Weights of a small GPT-style language model, trained from scratch on English Wikipedia.
Size: width 256, 6 heads of 32.
Training: a variant of Adam for these matrices, 7197 steps.
Each number is 500 + 40 x the weight over its row's rms, rounded and kept within 0 to 999. Layers, rows and columns count from 0. Numbers have three digits each. The size before them is the row's rms in percent of the matrix's.

# down: layer 3 MLP down (transposed), 1024x256, rms 0.0926, rows 764-816, columns 128-255
# up: layer 3 MLP up, 1024x256, rms 0.0998, rows 765-816, columns 128-255
down764 117:530495486400494504508448459478489480384537525509464411456451449476546526501563440543523435469483510567543542468525592530568495541477468477486493474578523578521453487494545514485511531489500441477436497484477520496513444448493525625487470523491528368557499491494540456516560492507488492499428487488544495488483474473519494535470429520473490530465478590541515553462530470473489477509516
up765 095:448494556488400532493493485507466507561542530541511449525540500443512577459470509483488436539510536522539453490518489518525500540508495450557479412487573590519501469460498460458487488534505490521531470510554523571532501517534523432530550495482436463503603463514436454542464478536447527533533454427441548477565514501456510471569458497494368500508454506518506402537527431434489440509462
down765 098:573421541438514506467564479513540492554562513518431487522462567584477492465479497503573522522433472500503463503502531447458510483547447509533450449518468514539436448481537488468509489505493453482515509485513507480500518492474470541504495475514486457531515508441454490460510473492498518487506547444538523562575559448518588403531491507494424508470498414479483468465528475558489485580518
up766 090:484446550485569580495452463490439572458544456516528559544502420427407468482495564482546528601518547475446456546466498451537461533501527511532526471471439544579518476528476488514535410519524424493439520507498522483492466493481467458502492530565542527487506494514611476462504468540530474512500491493523450494528476548520448455489462477533525423504514552528455527508477540543551508498466
down766 086:464531495484488527544486453446449495491472474459524498450525540593586466473497423589488498455509459507394512432507467494467520514501487554527430518510553418512507525454398457443553527530502547484480497529483495580534482486496506466510553516464525514485462535454483517546528502447546476501530468454459479498559425421489527519426478495491449539570540494519479501522568478466512476445490
up767 109:562524538499541504465476555576477520438520445537478506498504535501486450469348474469461483621543492505508559536531537537484536548460485488522479548505476505449475454511449478478555488484546433551549502493509510506459437509428507486415528514499524453483547556471472493535531490436489546531513472496427498497495459433437491490490477475563455531427505516439488469538554555519494456532496
down767 108:443489523502534473586524472471552437446539475502506554523495460478430417574531480478481526400514504527573546522380438460497515511540557537522551470527570464574479503515522529503504526520515508452502474492481489461501504493457489566464403521498506498566448525513445555473556466528531528504476441479501560462452486462474502513496496474506568451500542538555446529526461517480511501540495
up768 098:517450509490496488434460549480491525542532499483505479495528509610437515486561487464450585592499549496478497547488470578547504515479463493487501510440473548439463558480516497458507455530496467477460519522472475507526439503484456465419471580476516477530566486527551508557531438568454504461464455464551576588439442544481499522482484557566494483571543562479480523518566523474498470395447
down768 104:479574568515583463564496488507429553525511536504454518527471570474437431508492463592511546506501425530465543486513498472488486468525524524506485529494503529507574510546486482515533523484502485452492456450584528513438442389534500450523524501529517511436471554457507482469573584502480482490469506512513437458522545529484502501571484427425471491502477557490526458476521475452451469573526
up769 099:451502461545521532487520460500516455523509520464473502504510562423458418524469501490529522559485489475528430511475523531498512497495515459563498566470452463536547520568490493478492501567560471524486475490521592500503468516527542513479461550504480492456448497500507531488542446460467625533569555512533536488483530515505512479538545459529543528532539610474470478487520522515559508518492
down769 102:451496527545476464454489493514488474548439501452413483505488526440480439562520511470535492518497482495453463494509540509478497524529492545526455574507471493556472517525533493423496497460465599468512504505531519516514522516496506597459458541517545488494512475471444465476424490474469631536507531476537503495474566442469542484559583484510544564524523554471471536484454516586558549485449
up770 090:507473541534468541505495525514528489429475518483438440513492494529457494510513466542524503484537505494492495473501493483582494523481422466522496513461458534484474544648494398551488482516471468509513525534607460438527458509454514475471550494493571472459542553549506504491412502547553531526460432536508486469533531510485475490592509475532468471485547540490527532474533487517491466517461
down770 089:519473481462538473493473510494499568551503457526494483444494523435472504470492543410560478470500397492470429487484424492500505483463515460489564461514486509488541440460435490499481488510507553486473515513445507499474530501510506546438555514621556461479549484502446458502530542448467468491547564468467580520449526513444464552479532563476470507495513571611540495506492534420508519510501
up771 098:509454479458536487550492489566484489479491551444472484451608466533484489505480437426503553487529486558550470538478432507507504509509547489486594497487511492499455549573422506413518443530465526526454492452542529554534467493514445502448492484620510486528529436467423501494450424489509489526543537431482498437530457526454530527445459491518492483486432509530439493548489391425514442500507
down771 100:469573519503490498478513519551482606552499487401493500454476529495490577485496518495542448502454412532496535515424534557520519502432429474514533458489446499515513528521530552478535540457448482492489502512513484512446551516577431481531493532483483575492518481508508459484497467486472521537517476438467506570467484419539534520493532452444460502457567471553563486513555495499482489500507
up772 107:484407471500453509386551496481539566503527496545507465532546576472482502500472472535472486555507439508514512481478535575467509523542483466537459532446495481486523515494488490476525569538513473536499467464502500502521488523492506494512456492479549462530518484487499538397493448509513495463548473510445504533520416596428461527531622529528547424472534535577429514461542515514475450484558
down772 098:462473507471492485447456485491562467511508466479625513501539500522469544466494446521531548540473481520497477482489446448463517533478484549469524486496571557556494433514569506503453498462537490582479473545558514568512465490512531610467515480504487475544542519495471507485466542438523542482579568505467465491515546517592500474434453531531452461512496529420584473508460424555501531481508
up773 083:438469509444484453492485504478494528477415445453447567475509515399492528504503564534489497494533454452479456477588433498461488503444473445520482411522470497552528503504510524436506539540520510511506498524585533452527521478573492496508522519516435502471520486545586497448516611502456522480514481467415522530466581513510532556499513485559476509560476461482467548460484580537490501491604
down773 084:490478507518570488554489450529454453534463484504483478476428480564413568504517507428502521496454540458515490501435496514553534520529542572562518530498555496510475498514482486576488485459474437488550485493445412495439495507486456537551538508522528492433520480516523516522526493502515525534447504509563499527452456548496465494603544469509559479513606513461522493545488467527428447519473
up774 083:468556528553539527476469573520501530463425476512470470551485608518523548425518489470478515479442515514432510459444427502484564482445504508502532501474500465514526527570478490479586492473513484505596540550501465456541546482523431483470502516520504448489512583486552548499460414484512563425456480449490533468520522549479488553472493478530444543528462565547439501518486511444480451414435
down774 090:483503444491520464528487481496497350472532421514491441461590447441503494539482593562453438559462528529484491560553526401510461478516482472497470520496499507496482499451546526548451476473432508475391457471510560553500501501523526491541490479484523544514464411478516493499517504509559441526537521577497490581479491488515533523421504505491531489462505454445594521420526516546492526512571
up775 109:472490521436473587463473540478513468500411551504488580599500455450460520483549500467486507471503505492490503508521497458540533487439509469564536439494488463472499510496529532452518383532449425527488466537555473474521466522532483499482489531547562542524554627622536474561490464545477524444447523515537497496514500518525450489457437440499459519519482563537517507524487552447458477433512
down775 106:516519535489508538550549410486491540434483515500520482544481525516485511500480504472536475493465478521533485465498553505477531512531468483459477499501512417433563454596507572548565455465457443594565518473481512454505525505538507568445485494507426452575461522542503480516449477515496522564486465493489521569507429495492526574444576526524475444458463508572576485460427505519503543537491
up776 108:473524533513507546509516516523562452491448606446480519523493465562452469471545467542523514485486508545533495507467503525527479469442471531586559458460422487445464527521505493473505489511486488489534478499496486444452445484496499475439491516484498544499571466517505474452499560473529546513444487480581521533503443532444562527480482491388491545450496554501450482495578497556435498417464
down776 104:503487528524469522511479520485485464579487455507403516503493497545546515510513485536492469498485456559463635534464485465449473575555598421548466556499515459433460563476505539478524568413514505468482428539524472513524495515473498536479443567472494476489508517499467561429468488484474559544468486461534488538510498508533537432502437461451525520467512510517468469557518474576519475533437
up777 101:485509516508525522544565522543447520587511465548410519536503519500517521475541515536508581482481496497481460545490498464520549433482550500496546446465484496503571492596526451504515476492568444517481500531485434511434469524510426507484444459482475441401549558532467504481549488531568583471408444478451552498565557523494505514500485561542495477482476533477515494552549537461568509509432
down777 097:517498459503448517457506440516536511520531470542512448502551453428512547467487569519494498568501530470491506485514481515496467516543457490486504484605465521551528578491554537456514510548440512472459525437560508491585531470484563570471543479531534530542499459502550523537530489544438519452561505592482396486472458536545523521460559581456468489466576447506468453484506457511450471524506
up778 090:560489506523425453525518503525526515563495460554491480516477515525502427473444492482459511445523500460465529468441455530453511465461576502518509528534524512482486543525450505532591443552493446499567491572528573447430463406492562496545529497508466578522524511443390483469529488589469472546462498531482494471501538509463525487461523552589492548458557548513459470418493500505465463561489
down778 087:555500568588610502504483467515508538465502502543452415494483468544540494480577471517524533547501505515508562435498516414471537478542501495441502485485460444434466527558463480507563542482448522480504501441485449584488479583509501478554587539492407504504481441484455606528505531572447499469490520455467521384552584479439504470512516553527530488496468459499499483490560520439449562457493
up779 099:524513485449516556499487554476517486513471519463470487473499507529505496533502473459528427535485499452457489441499519517441472493504479495499499430517492623545506496535460496467505471573605492550469531501535525450517499525485468449481590553543438417451506588492498450449502555553537525482493423502433554462417457461549538478487532461530507476505502525481486458588499475542507501494419
down779 094:437539528502510482497489504500475455501467519436529471501571610525450520407521513514525453514507460541520547529549560512493522494490500499504473481519512518466411493545505460540563540481542564541438514487489482456541457492458541515480538534511475477530548526535517469522528447572554514487467486517481559498521485414419501495513496501454541506460559414490492531534407491518476557492449
up780 094:519459583495432519527574544510468503514491510495451503528521520470417448479437606534505563567508431458467529478475492443436455463427521457519471487558511522466498502504541467481474467505536460561492501407491496409504491383506460477511506461532570558543481536485515473467516486511583401434499466528550473559530534560518569484515541421556478537502521505482491487483496490516485518569481
down780 097:461494398517477486531479510523491480493505464528559472573542466492501595503499396533501499429492508603471546491499534493510551506517480566503533471476440441564507503521419533505449514522488581458475498600497530594461538563571496514466482550524505514491473461482503484543505534473438550487521470470506507507537560429473399546513461572525476493518449495471429527481503436498500502492477
up781 107:490556492521537545472512490506518551386413499457519485516493501538494541538485455554498508489535547528546456531545491563549507503510535443530524527536473507488514582532446497519494528583504445494392458524455435481413469509486552493529492511459542464467488547610518483578484483537466461457493498471550515459477509524530488455482489504532519478514458501472512472520461507439520477491526
down781 096:414518480486451435486551444493562507465510452500457508493459426512458489579472483350550521601519491505552530489475527500478479496609520469531473479490474514413516563457473467540455521486446530489481463488507508486469506460515429568498524487526488526555450505527465560451456461497460475433524536480519508557567534537446527526479493503572519551432439492549457498539548523473506508442496
up782 080:500417533500468473530529488478474494545441479475544482433499465528514474526479478522468477619536550439652509481505453443422485500476563517504497450549529490535517502472484484481490543482441507522443489428497514436496522505554485502473508541581525600542466409515431457535472469530429525474480479511461480557471569511519499497476444512549481501464446516535442484521470524444489495522546
down782 083:487545482539552472497525542512522496484536478468481463532505508501502559473494542542586527457530480477437520537532493511551485537445503509488504547480469501459493558509544486568512444498540472503540476579515440566483444562437505450463535483470536474446554533527558510486589492485539493492510527529535485442578486558462497563518550461485545490534476517523514506519542546552473502535455
up783 093:471574466558476498491528433542537532503484484491519488490477501443503481485481482444504504536458469483529529456515407449445562488421494524567516513533508497580514542540442579464435541530482522553485479521468457489456491500514503499487449499510459524556441512474519485571486518521529479446458449486470504516521508518485460452507495487522544469560451534518392409499492549434422473512486
down783 094:526509452484519523529476483442455522499484594563455441513487540524506476500489490564494546420477491534525519508469535449449510560501496527516544484468562511470452472556485486487569476563473480519551502527495476458539493526507467480543491442461499500493530521440493444509442522456578500573577563500551516558538460528504470492449498568422445429518498491430552494463507555580462515593470
up784 109:439537503484504507537467513521486526525548446473481521481481533434474478467507522587485531512530488477422490476500542517517508561464576497488502423440545532502523459494463534514497467537565493479482548530470529476519484451564536494499553524480511522489514551493461420525528448486516439474546536471525568587428548484400492538493528452508451451502455531504463490477544479480456549451471
down784 109:490489485485476492485412527495424556479518553464517459483503604435519502547475474452480544451502534535516485494386459458458519530516547558587556512508545545479497447446456532472549510489484431493446462508427547463431475455542494465523477573504566479530476548445490401487502451552487413520512487551548536497495451436506601515495511432504514508515537455497484544482516458492480580481476
up785 089:563483475497476492479513511468482550466456478429530580511619552441556534512475522521549626449488470576507528493460422488502482516453515451505531500438516465480530500475537514487536515501482465589490489489501475391458477543531518505440521514478477476538499434539552467549485484502432475435443418481491500526516508498469550592484529510536413454513460541466474443443431520503469526430533
down785 090:438542538557492568494475499494562482490529505477548551474465492437475447510505437444455482507511539502486514510509545497516553489537506533494553518547543461496517506491370461450471417500515550442522496511508531545501505476516491552470488483504504512528451467538510565488490485585495530530540531482514487470479492473527459460505504454501600546484528512491537486569542431547520497434403
up786 093:498405517510479491503525496484447440446447487542518544408475512517496438574524492451513520532453514534474519551520436499524523455530518568521492449515542525547485479502531445466448452544520546495464507448507477480487516518468463467543494578524525498503541523560467448533527431552578520453521493474478529508518425468468503496553503539504474474461500586495481497491538529461553484490441
down786 092:529508489459460568472485542523496537443477500441523397484569488517497543448501506510454493529500472503462525525464570521545529512491500486519441491452501461573485544559530505599585499465428475535480489590504468460502481450543474490483463451491479477553489494473449587507490564428555524493487467453474475554535504515508585524464532553438524521487444484480468537454479528503518483490469
up787 108:528584493491481450563458454628502535488448513449472519566551504445521486434503479479519506521540568471464505481476510474519478552413442447611482554535460424550527557507503505514517462499525458593513435512466522535516481520558516504516530519475481459443543459508448448501450460423507517505529484455455525579535538487535535493507486486552550573513447525543487538505516521404513506492500
down787 106:531509546465443492544531462559505498585551487492449498460503522536499488493463543488461521469467457418539556527424524466458478509511432533424480497490460432475522503439482408474545498430505507487510564496559529473541531539514531425559473489544495424477498553535452487413495538508491533465504521481437508540498522542481488523514524439493539429534537461495560513483544437508475493591527
up788 099:411502384558443485516523532544475563485505484548474414437488490578439564527482414525572499501512560526431493508452443483439476474508555447469599471496442546514482505491550467501438546546499519594492461526549435465510495534509450447484522492419447520492468491543525533473516462519437492459573542458398442506536456540425512524523518522518512513439472529509555452502515503493500446504563
down788 096:571465537467513488525553468547549437428474532467532571468499539521550549549488482499486479504512554495541552553510515493461497516507430518502487505522574471452490447559403500475564518490472522467516478551596559411469546508502451476546483489457464464535503464418503438503471526451510515503529521437464532483532484522413530482543514526479547490496538494539487470433461494527480508512569
up789 102:491466416576449551458437436500538473464417455554386515428539499462479479558503520448470508542484479488550477508498433561492489504544575462503573469476472457464529550527513523508517484538537491601578408531482444491520460537510409468468520447444451527481490437610481530488523542430444550511496506531478485418541542539451539500528536530574506463462474572494462473509486489480446499539548
down789 099:504445514493539508490552496444438516457540422502444581484509502556524526505491546476517485528524475466528512458506493515569512525425503499499502392457530528435453453486490515561588482543475529547486534507567496448509445441455517450526538459538477443515515473450527458488476506467487548468485472487443498551567516521472453517522505521524485507483518536531444441392471506477500511530542
up790 107:500478503472491493603472504489500492567564579545448492537507501459467396513530511485490529584523543548472450545441531478510467471526589485490500463539498489510511521553500529496389446585549540513501457501466546515392464528438553480499577523492543492521523530495471495490513520467466416445493501490482454510467461521479486503531546473479563513458464503513483483560567604447498461517522
down790 127:433495466538477429524509478466478484535535542464461548501473448547471510534454487486554575530483497496447513491528470495512521388655482605513424485598451466560475429488462574521458490567501529489543486486521517486432492502522458492501495559561534466505475573550525481532487539482485469422535505448465508481467396503487569473493471525440519461444521505476510499482498479444514469531512
up791 098:545565523458430527476572501482559547488477541453446540532523492488498533503523404491499494525487506516478459513500526466473522527465379510511494483560504522458483478461469482515433477498509516499552544526482543510473536456489473476457494545487534459578520472543461454473475531571515444451495478501457534498537508467470497444584463487459425541505497467455388474495524576537469436507449
down791 098:506497491496432498519467450479463437529506505554504527521508480495516518574451512465494546527520486542487506546539529483478506510515561417505491553502545518450490472441522502484547509512543518473479507514471507519508444442543481599472423505487435478495486525528440519536533480585461450478556551508474618455530503527456437452488534507534554534417454503502579486559478477523507512409427
up792 124:516516491542497539475499540507499472429438560487460530570538595483478524412492448498544546459494509512461467519483449532517574462496406492454550467523500432432494518576511445504571494582600496544496489508488531527540481482523473486488518517515429523533568590578511510521558537558474492488475484474505489526493485520514447527500494453509439501452517578504538447515545479442431518499489
down792 167:477563518508481555449512394501543455513440488405500526466490522469580468470517509517506487540500505492486485489478506439542496490534388541497502393547511413447556494482524505536528481516455519465570537560554563508497478597539489479506499515497511450519498512519520599497573435533449533465488472477547556564505472480545434550504515519433471462458498481511511487528472531501450488505507
up793 099:521537507520519515493463540547519516551525495553506472432544463506498450455491453504441507545480521460463538564480513478479492458486516538440550487477485442480475492437554556449483427531571503555486491438433473503511453416529489414480524462526442410531583532581494456519506525474481514484461486448494514424502424524522460540500512489516525439458490506515497463516541520490459497463383
down793 099:464436478507464555540548449498520534498542529502505511491529455514464514497512511473488572540492484487558592530479544513539405469538536553567485508553469480514482519495528505455365504503429473539472441465531554465431470444495529585459471508473520496528489479523466492514536502511525557455519545510493563530544502584479455481491471516515479487509513562480547499435520533547453492468546
up794 106:508556489392512598551431441555498484510539452534524468521507572483511498521527437538453523530425520463542545474451468464427511419516521522500561495548481432479500473497483456425460486509515432555467472493525472551507377464533508486486511523445612569417463496488486510477432444470504443522460518575528558468552428499471519454495547491474518451481472502500492490474473495497493480466524
down794 101:610540518524463522510544485552516475463503491422527480534524486492503399490480543490492510547498538460464495520490543509450518433442483485493472513491495454487497490475442539471426451468574508434479478488541473528458485523488508590520599498541464504433540436485579510499543558516533492487423406577492566475563502517566527493538536451468499531487499445507425480523507435508459403475486
up795 100:538569491580455524471473469492399522428546533426542529502519532561444515477465453419529508505488458461413451495522487516488483452455514491536583532543453524515534503481602452531537517555516442503477545476547417533528470451556442493522587457465519482527481478537585555556530502497488551443525474502477528498475477494493562467424465558499431503491452484495456439454475523551486491436480
down795 097:514449518546518500476492553471524445508540482418529540475489524473539547549526523473445477530490408508511481525496509418444535525510546531451487514452512517514440476453473413396571488541496517485501523460467497481482518604526522457531459481563528470503545446480471582491503535492529537554557558475431546519531569554531531547452520515471531551572493465520453553534486518573433573458458
up796 096:470487559546436526456483429503550508545481514529533507548480545562528508477451479512462496490484508468472544485472517525484511515475460507526477563470564430567498546479487457531564493543507475508438487467561559433516509490467497498520520549520505527461531552567416395540500507447535422487426482424450464435529419489527597496563494448541477510559466528427500513537548525506604462454499
down796 089:491522466532496472429435532506522491510476438442517496508522515529490505479539552473510534439518514499463525475461456457500524486568479453518469481473524423479464468465445474439509485509551510481565503515502498485527473517438443546500496522502508473538543501451540576494518473573449516446537461516503570452446512560539477508492426512477569515576502468536519502525497528472516502570461
up797 104:530514555445539494526459489511480542490452461492458462493498568458516522468431464537533469564543518513500550592478477629526469493455464533462557458499514494587516449506457530480543501482543502500523459559533504466445495554513519432503519504542544558509450498435559345485545485471442482403516520492483491447581404508521573467471575536506530501524491488494478507500485486506467475456493
down797 104:456477523539485485479522479556586490528376508461468507463558494509467542525500512628429461595517548514526455519477519464493502501484524542446526546474519487434516459516520463463473604445535511538561452473519523484483528492514516478494487476581469526420474454495548565560549517467483471494536521524526489532534477521435475476527461524545521430447508454453512452488510492478481436421516
up798 105:446517489547529533534445509490505548527467535470482417504480481570403538522523488466498512451483472560462495459570448492503507457425578410489552480453539533495476498472543468521460431532498486515531516564509481495525493488455469446467565506544562391471516517511514521507548558549522514453522496431517562539503532515504556500510517485453527472483386496535501484490496526514480489540466
down798 105:508452560466479462456535542513450500439427449527576568505517565508509471539505506437454459461516488517566530532495468551498475478545464451582441499481526446624468488477545495474500450475522542507496518457528555483529446475534534505459458544542505566483494489525544504563568589491490519519510494437507485486471494527481462510496482565520519508476484474560491468467483466518519505445480
up799 108:537531559465458557523522489453479558446411526556452452515483514471485534435480480502463450458427460453516419499501526475484401504498582523496529496535432549546529494518567525474483541471545485573520506472471575494549455491496455424516501538498509503568476462469510517476429539495495550524537496502484449531506472502505512481481471507518499530508510532491495442532490511474478518520525
down799 116:592479442493438461503499567468472499467525548570502454457534620535495578474480476489455519523491456524397482551514479495491473481491510439525528492533411573527497472481489479507488506446463448523576517562454555496486493466580575516546469476538500540461503544554488525558457531506547502545595490474510516561459464500449523466482475510522451523539509493542498531538486463511471517435501
up800 100:552513519448494506454513522505376503463482460466515490543461535531529473441420554426562496496471562535526505545507417454598546499482558482577495455471501527476467525445517479483496497580506418492471505506443586486505457506536498464465525566500543468457528529483513497504487550532552487505431554477528517558491519526437557481514461454547528514502496535554486477503499461499420464492451
down800 092:495516517534525554525493552524486479472485415534539465521488492527485497504444509467456507435548494553512472536535463411550579443454548516584489520518525476423473564496513595529485531534424507503536495508487499513504524471419476497495521514454533435480512519476488522552482526535556490485419470370481434530419493529495486507549527551550487485547473448539516476449538502489363488464492
up801 096:484561594512523546464511514560503476568522502497454521550493559512509527535537454466400588529494557481534516498507353490487492528473461512524492506465486602554576494473587483511519446588486514529411494472537450517448411455576481475491548516476523442518448519484500435514479489517500491485400420532512499462522472603465483495521489558471508488485512520487543497455468542493499462427482
down801 089:493465512487438500469511607499509482497447516552503557490499512556525535508439557508404468501494563413537561520483448503444474403546456565455499510523525518466489552503485545523500496509532623544542560547506512458526477544438497587493608444510493431519466487402519490496480530513497485501523478526455473505542481494530479496506540471456486507532510558506536496446518575526497529535509
up802 094:500526493498538507515452540514536530494577456458507508524492475467497551481549486473529504595490478538515519493388520483484462544473510518469496522536459459514504540509576482516526490499534429475514469527511470457516457504566456487453446497566602484505444477483383432444507516472482520483531505518492490512490433489535440482483498498525510493510515478496507508516510603453526476497526
down802 092:500490470541467496474505474453507473517414540474513500499578479516520539483527516388544486485517539470457498488531432585451545458503475493517500458489509523482486477481400497527485527480519569483539527450574539505517516470485516575564441565440431501502552530567545514486443514544463508523430505559462465490564523486502567493528524464445486476479517497547567463556457526542509512492477
up803 086:559467522510550482470502499488551523444450491482478585528478508555445458429447475475532526503547469562508462569395576500479542478562470529557450441492507473489528505455494536483452493572519485474394479570514483589550506478514444494459515543556430508525533446556549501518501458461558476515557482445436492540510429497474503485494502383479521513535491499482423572524545505496463468504471
down803 087:499472514491430492483445431465438507458523495484478449438519532487536515498509447507526428550458501432499547462542471473452481585443500458495520468504497496440475471546514503522574501518480573487602505460497509487524456531508502483598484461535503488452525558536501497497467504528453589519464443551573494481532442485466475532476487559513479515503479470464564469474517525541481533515505
up804 085:492506496503473549527445488558511450470443496457535564543489467438468563433564501429515441534535576594490450504461425493499497517474444528523416435527473449473528453468487451516424527513528401488467517490550478511533488466539566510501544571526501604481570459520430500475549507525541473567531479458535524531505479539488560467517435534458523510465511544434512438517524468411395473403529
down804 086:500440421505467490468597484462510508500516525516438401470479524522525426570458481550442544500562411470516549451551561459506507454546581525502563542499630502449492511530561579434541484504514572563518440482531539514486522519434500521490479446482504489544468548478556513482490481448469518419439533548480483516563534432494460460433497445499504453474497450527453521540476521553562522464496
up805 086:536572481542386481526481528485496555501492562500543578516553531458509476458486583571527506535505507483549472433486482449570549571445552480563537436451493488431570523493574481440473495551461496526495563466522611426471465473561515485493536513494529527485454522540526498499483491522479450480524454511489479506501430552507495504497462486539506438450525545520496536479527500448492517474502
down805 082:523497489501523459538498543510492493554572489500531487395533386436512463530493409517519499460565525487466526519484468433418543402453553493459555601557496491500484506578474442509451529500535495589550479528414549480530514527503512596440442543566478543575496482423505501539409517567563531468453480535465528464485511451542510463518512499565574495433488560466484509500462530465469467474457
up806 097:474469508519536514547499576498480491398555469500500463463532513568556449541558427454471513517506474572542502422529500532493496499501480523517509479432400461575463524513444454415522472527517485510491446402500474490508484511601472459489531504482531412480496493534581494520550496492422382471453499471537573515531483587483540549510522442564463528513551528485551531487472498522490517526461
down806 088:533509515557400505549492549495436453484556477458501481445531517474513405452552526486420526553501449474481433468539489497482497462492491500528482508489492513492464486449516533505545508461454484480519533426493460501457539418490571493479535545467530514528554507465533465544497524449502514489474589495542509530501572486456525525551550508610479517514578560470571471467398518518486461470542
up807 106:503505518483503538547493454478498503545541535443434478508511501476510420470439488456470537484475543507494579508542465530481499502502478503556513494510469485560545522560512524473455521568563503481484458422545514455452506476444575501450492525524520444468537497536461502440542478452490474432511466507477459446573545476473552595514510480479542481417452505413420507557491518511539520548402
down807 095:497459496521439465503489546496503507435509580521512474565530553515487500410556529516548522505513488468444534442473486539531502487453593513511519424532535510570493476545516423498470488467507451521552482494549564550484459591597474512560467394542454575476538551520473573509474533508482502518494546506486501468458581521485468503528478544494476506494457451531541569561488484429529534480414
up808 108:494481530528525529535472465529441512451483499425410587543467517469517509514499471489497537524510515446501493508495526577549564529419419488488573485471448490460451451494489520478561462472526460537448496431543508444484507459525494477426506494511444485483476517546542496560538499517479498499500473495417450445543528541472460476560482539447513520524439500551541452501458483445524464498573
down808 112:555481550513531557528427542477468569493527456491528542466500501459434489487494539492556551481517600508511484482482475512460473522477482483489517508502444455436460442573479582434513522509507558456509494488510467470483475494532445479481452496476505534587514451430504478427473441458509440546466463479510479508520496533569528548479517455569503470503573489479447446543489539563515447551518
up809 088:521576522454569501551496525508542561568404493544522485440474492455529484486450512524385492525576582496493457479483474519553526512484566470492474515491467466553474546530459473475520519505508550446494506509519505536431510467489507419485544469526432506431526551476484515423530493496487511570516532466413488494515509480521562522594452515512434469543492519482508535500519518454573471539559
down809 088:461522481475474525571491547477468509466412474488616471518563513445479596525526559504482479456519517431459465465529525502566426505462594457568522507524564477515506460541530491559441443471509512475520513494586502537450510454536520499589496441507535450500517480458483499454484503469514482539474526529500542465491461491475490501495477491556481495422513488457551485506564542476461549502528
up810 103:536499495573576507487584581459455441456436474516558500546521462535456459444564455536536542477529563613487520531490438369440470479531543496484527491426538497535447526479553485481495486543494492502459511406584504494493522476471439443466525519559498500586545506501474424514463461562446481533514453525525580454506532494576536536484462432500514478512459558486531471492508483543401506468567
down810 098:489448439485471575561513475541479518496521494479484486421527524537549525567411554475502383501548521495463505468540513572499464499370475549457481514549484534479502469453526494470483559508516505502584479524418460558459560537519567496545473520522590473450489504533529509526519532590526554525533491565515456488546439537475543516473499468549513603599544525488465464561500507499542552513418
up811 100:470491461556572534512460553521479568454521492510480485509525504557523536451489514482483525499454567492503467540520514566498530539455592472488474443443521563574496491547511488468503491562526479560497432448442458445493446408446448457410541471526483518461521551541503503440546544475500444479586512493484473511485580519517531460549629490528507495493453491430486494530429575457542497490477
down811 112:513570519449463471541530578466442573542539474523517513480508486515497468567542510496456591501453446524472458472516532478498551486464516449564507543480522519592575493520510518535542504451532504478498496484410447549484498421524470466474536516513501518503456545458499553521535514423516512464466570441452541521503492540503563516481528531463523519545434498557464494512502523524502478420447
up812 097:517492473497467473463527580551504499519505531406479471489523518561547575445515455533490444484488543531477423502465504560504530548533488507557501465484543568534535506505557469506441556573592534553561446450540455505549475443459500443395489488447492471460470452558537520576549444480477495492558479475471535536508443521497474490564470527474551491547465517509495481549480563498449426438481
down812 095:493476499505484514490559565419485477442500504444432498532498503530509522460485538464515502447542503477492464466515454481507465457493482536514528452475523451463536502573481547464572501523519472496466573474496489543510492496558605528574521509485586462503487445429456528505463489512504518538473486498445487491549507549494544560477506499406502407458530488550481485439501466523399542499500
up813 110:494480503577544475500571452556567424535543500507514511524524525525494491503484412512516505505533562517571513424527460530594526479492497524482549472472513556498517497504537510511533476519491475521471504491495491531397542489515510475506493475502514548481486485524506477475492557432478498451477431464519487526516460531514507455526424480488433544508389492510456508512546444431478490540519
down813 137:511495539523554537483493451483463489472545466507501501445540517519538457458484441503457549543487463442534511455510580529498528560497437536454526563486555566448527512500543460502495491503527534465496434531606520459469525405529542500515526508491496444512510443516474467479510466505455508444513385518460513509536471492470497496498418516460467550489433463520448532470529500466485496560507
up814 108:447468477479455520436549571499556512517437499397506553591529515473536460492468470456506520466521519469532458572519525535488453485474492495469511474472495472489550527549518462431530519472520445523473521473421552559514490530463463418474497517569522516512449502545473500499474525458522463480496567475536574541485475515490489506524409489459474481437486456434524487463556554426459485533503
down814 104:471530562541527488501509551589465464509412523582508517509501464527495531450475533532508477516445493449510508468547533485490496503521496530553553521434529444465514496564510494588477536488526427517504560483546501494514535467530542534526563496497400555484485507536501461558537530480500464515534432517570430502504511495468485511524465459513504457487488451529492610527562466424475569464484
up815 106:499476494486486545544489442523491521475509458551495574547519490473570518475480491508491453534491535530467504490533491524514510552420513471550506497541435489504496525535579509537516445512518482457414469489551587446473508459482503450469476498583506475459472532527424510495474564519487457515415445398475482540529481506437544538477487536496518536506509558474520506546442518486496506502367
down815 103:481549542508521454519449540428504529594451521504510493509463553567495475493590465541507511497498445517613509397491473500483548471541554504393475487454480530505574472535486404607517540500461507571503487539475486513515456494535402554511474526499465503458479529501447544531477512494452532499577584490436504499478438473528519451518518550476395491516477452526529503563459472553512456402552
up816 104:508591447598476515523484465488545542449446452517472524495497529512558553469486498532500447494499509485449494496507477472549466483414507475449544535448486530523522565501482499543469485533554487485554498464463576518433470521542502424450539508517519517369576481494516490545499490463497487530568475458519531554497459517508440547433542501527468579547447453478448483513516446484435563491503
down816 111:439543447496416531480467473501510496511562448438455483555498519495476438505525422538469445527457506524528525500495576455487507498515544480493479473512542580582521545533425529436474524417473486502514478493499552507500446432547557586477549563506552434485533477456481494478541540445492495527479559489454543499452493455532529494454537492603482496570498451409471510489534466526532519508543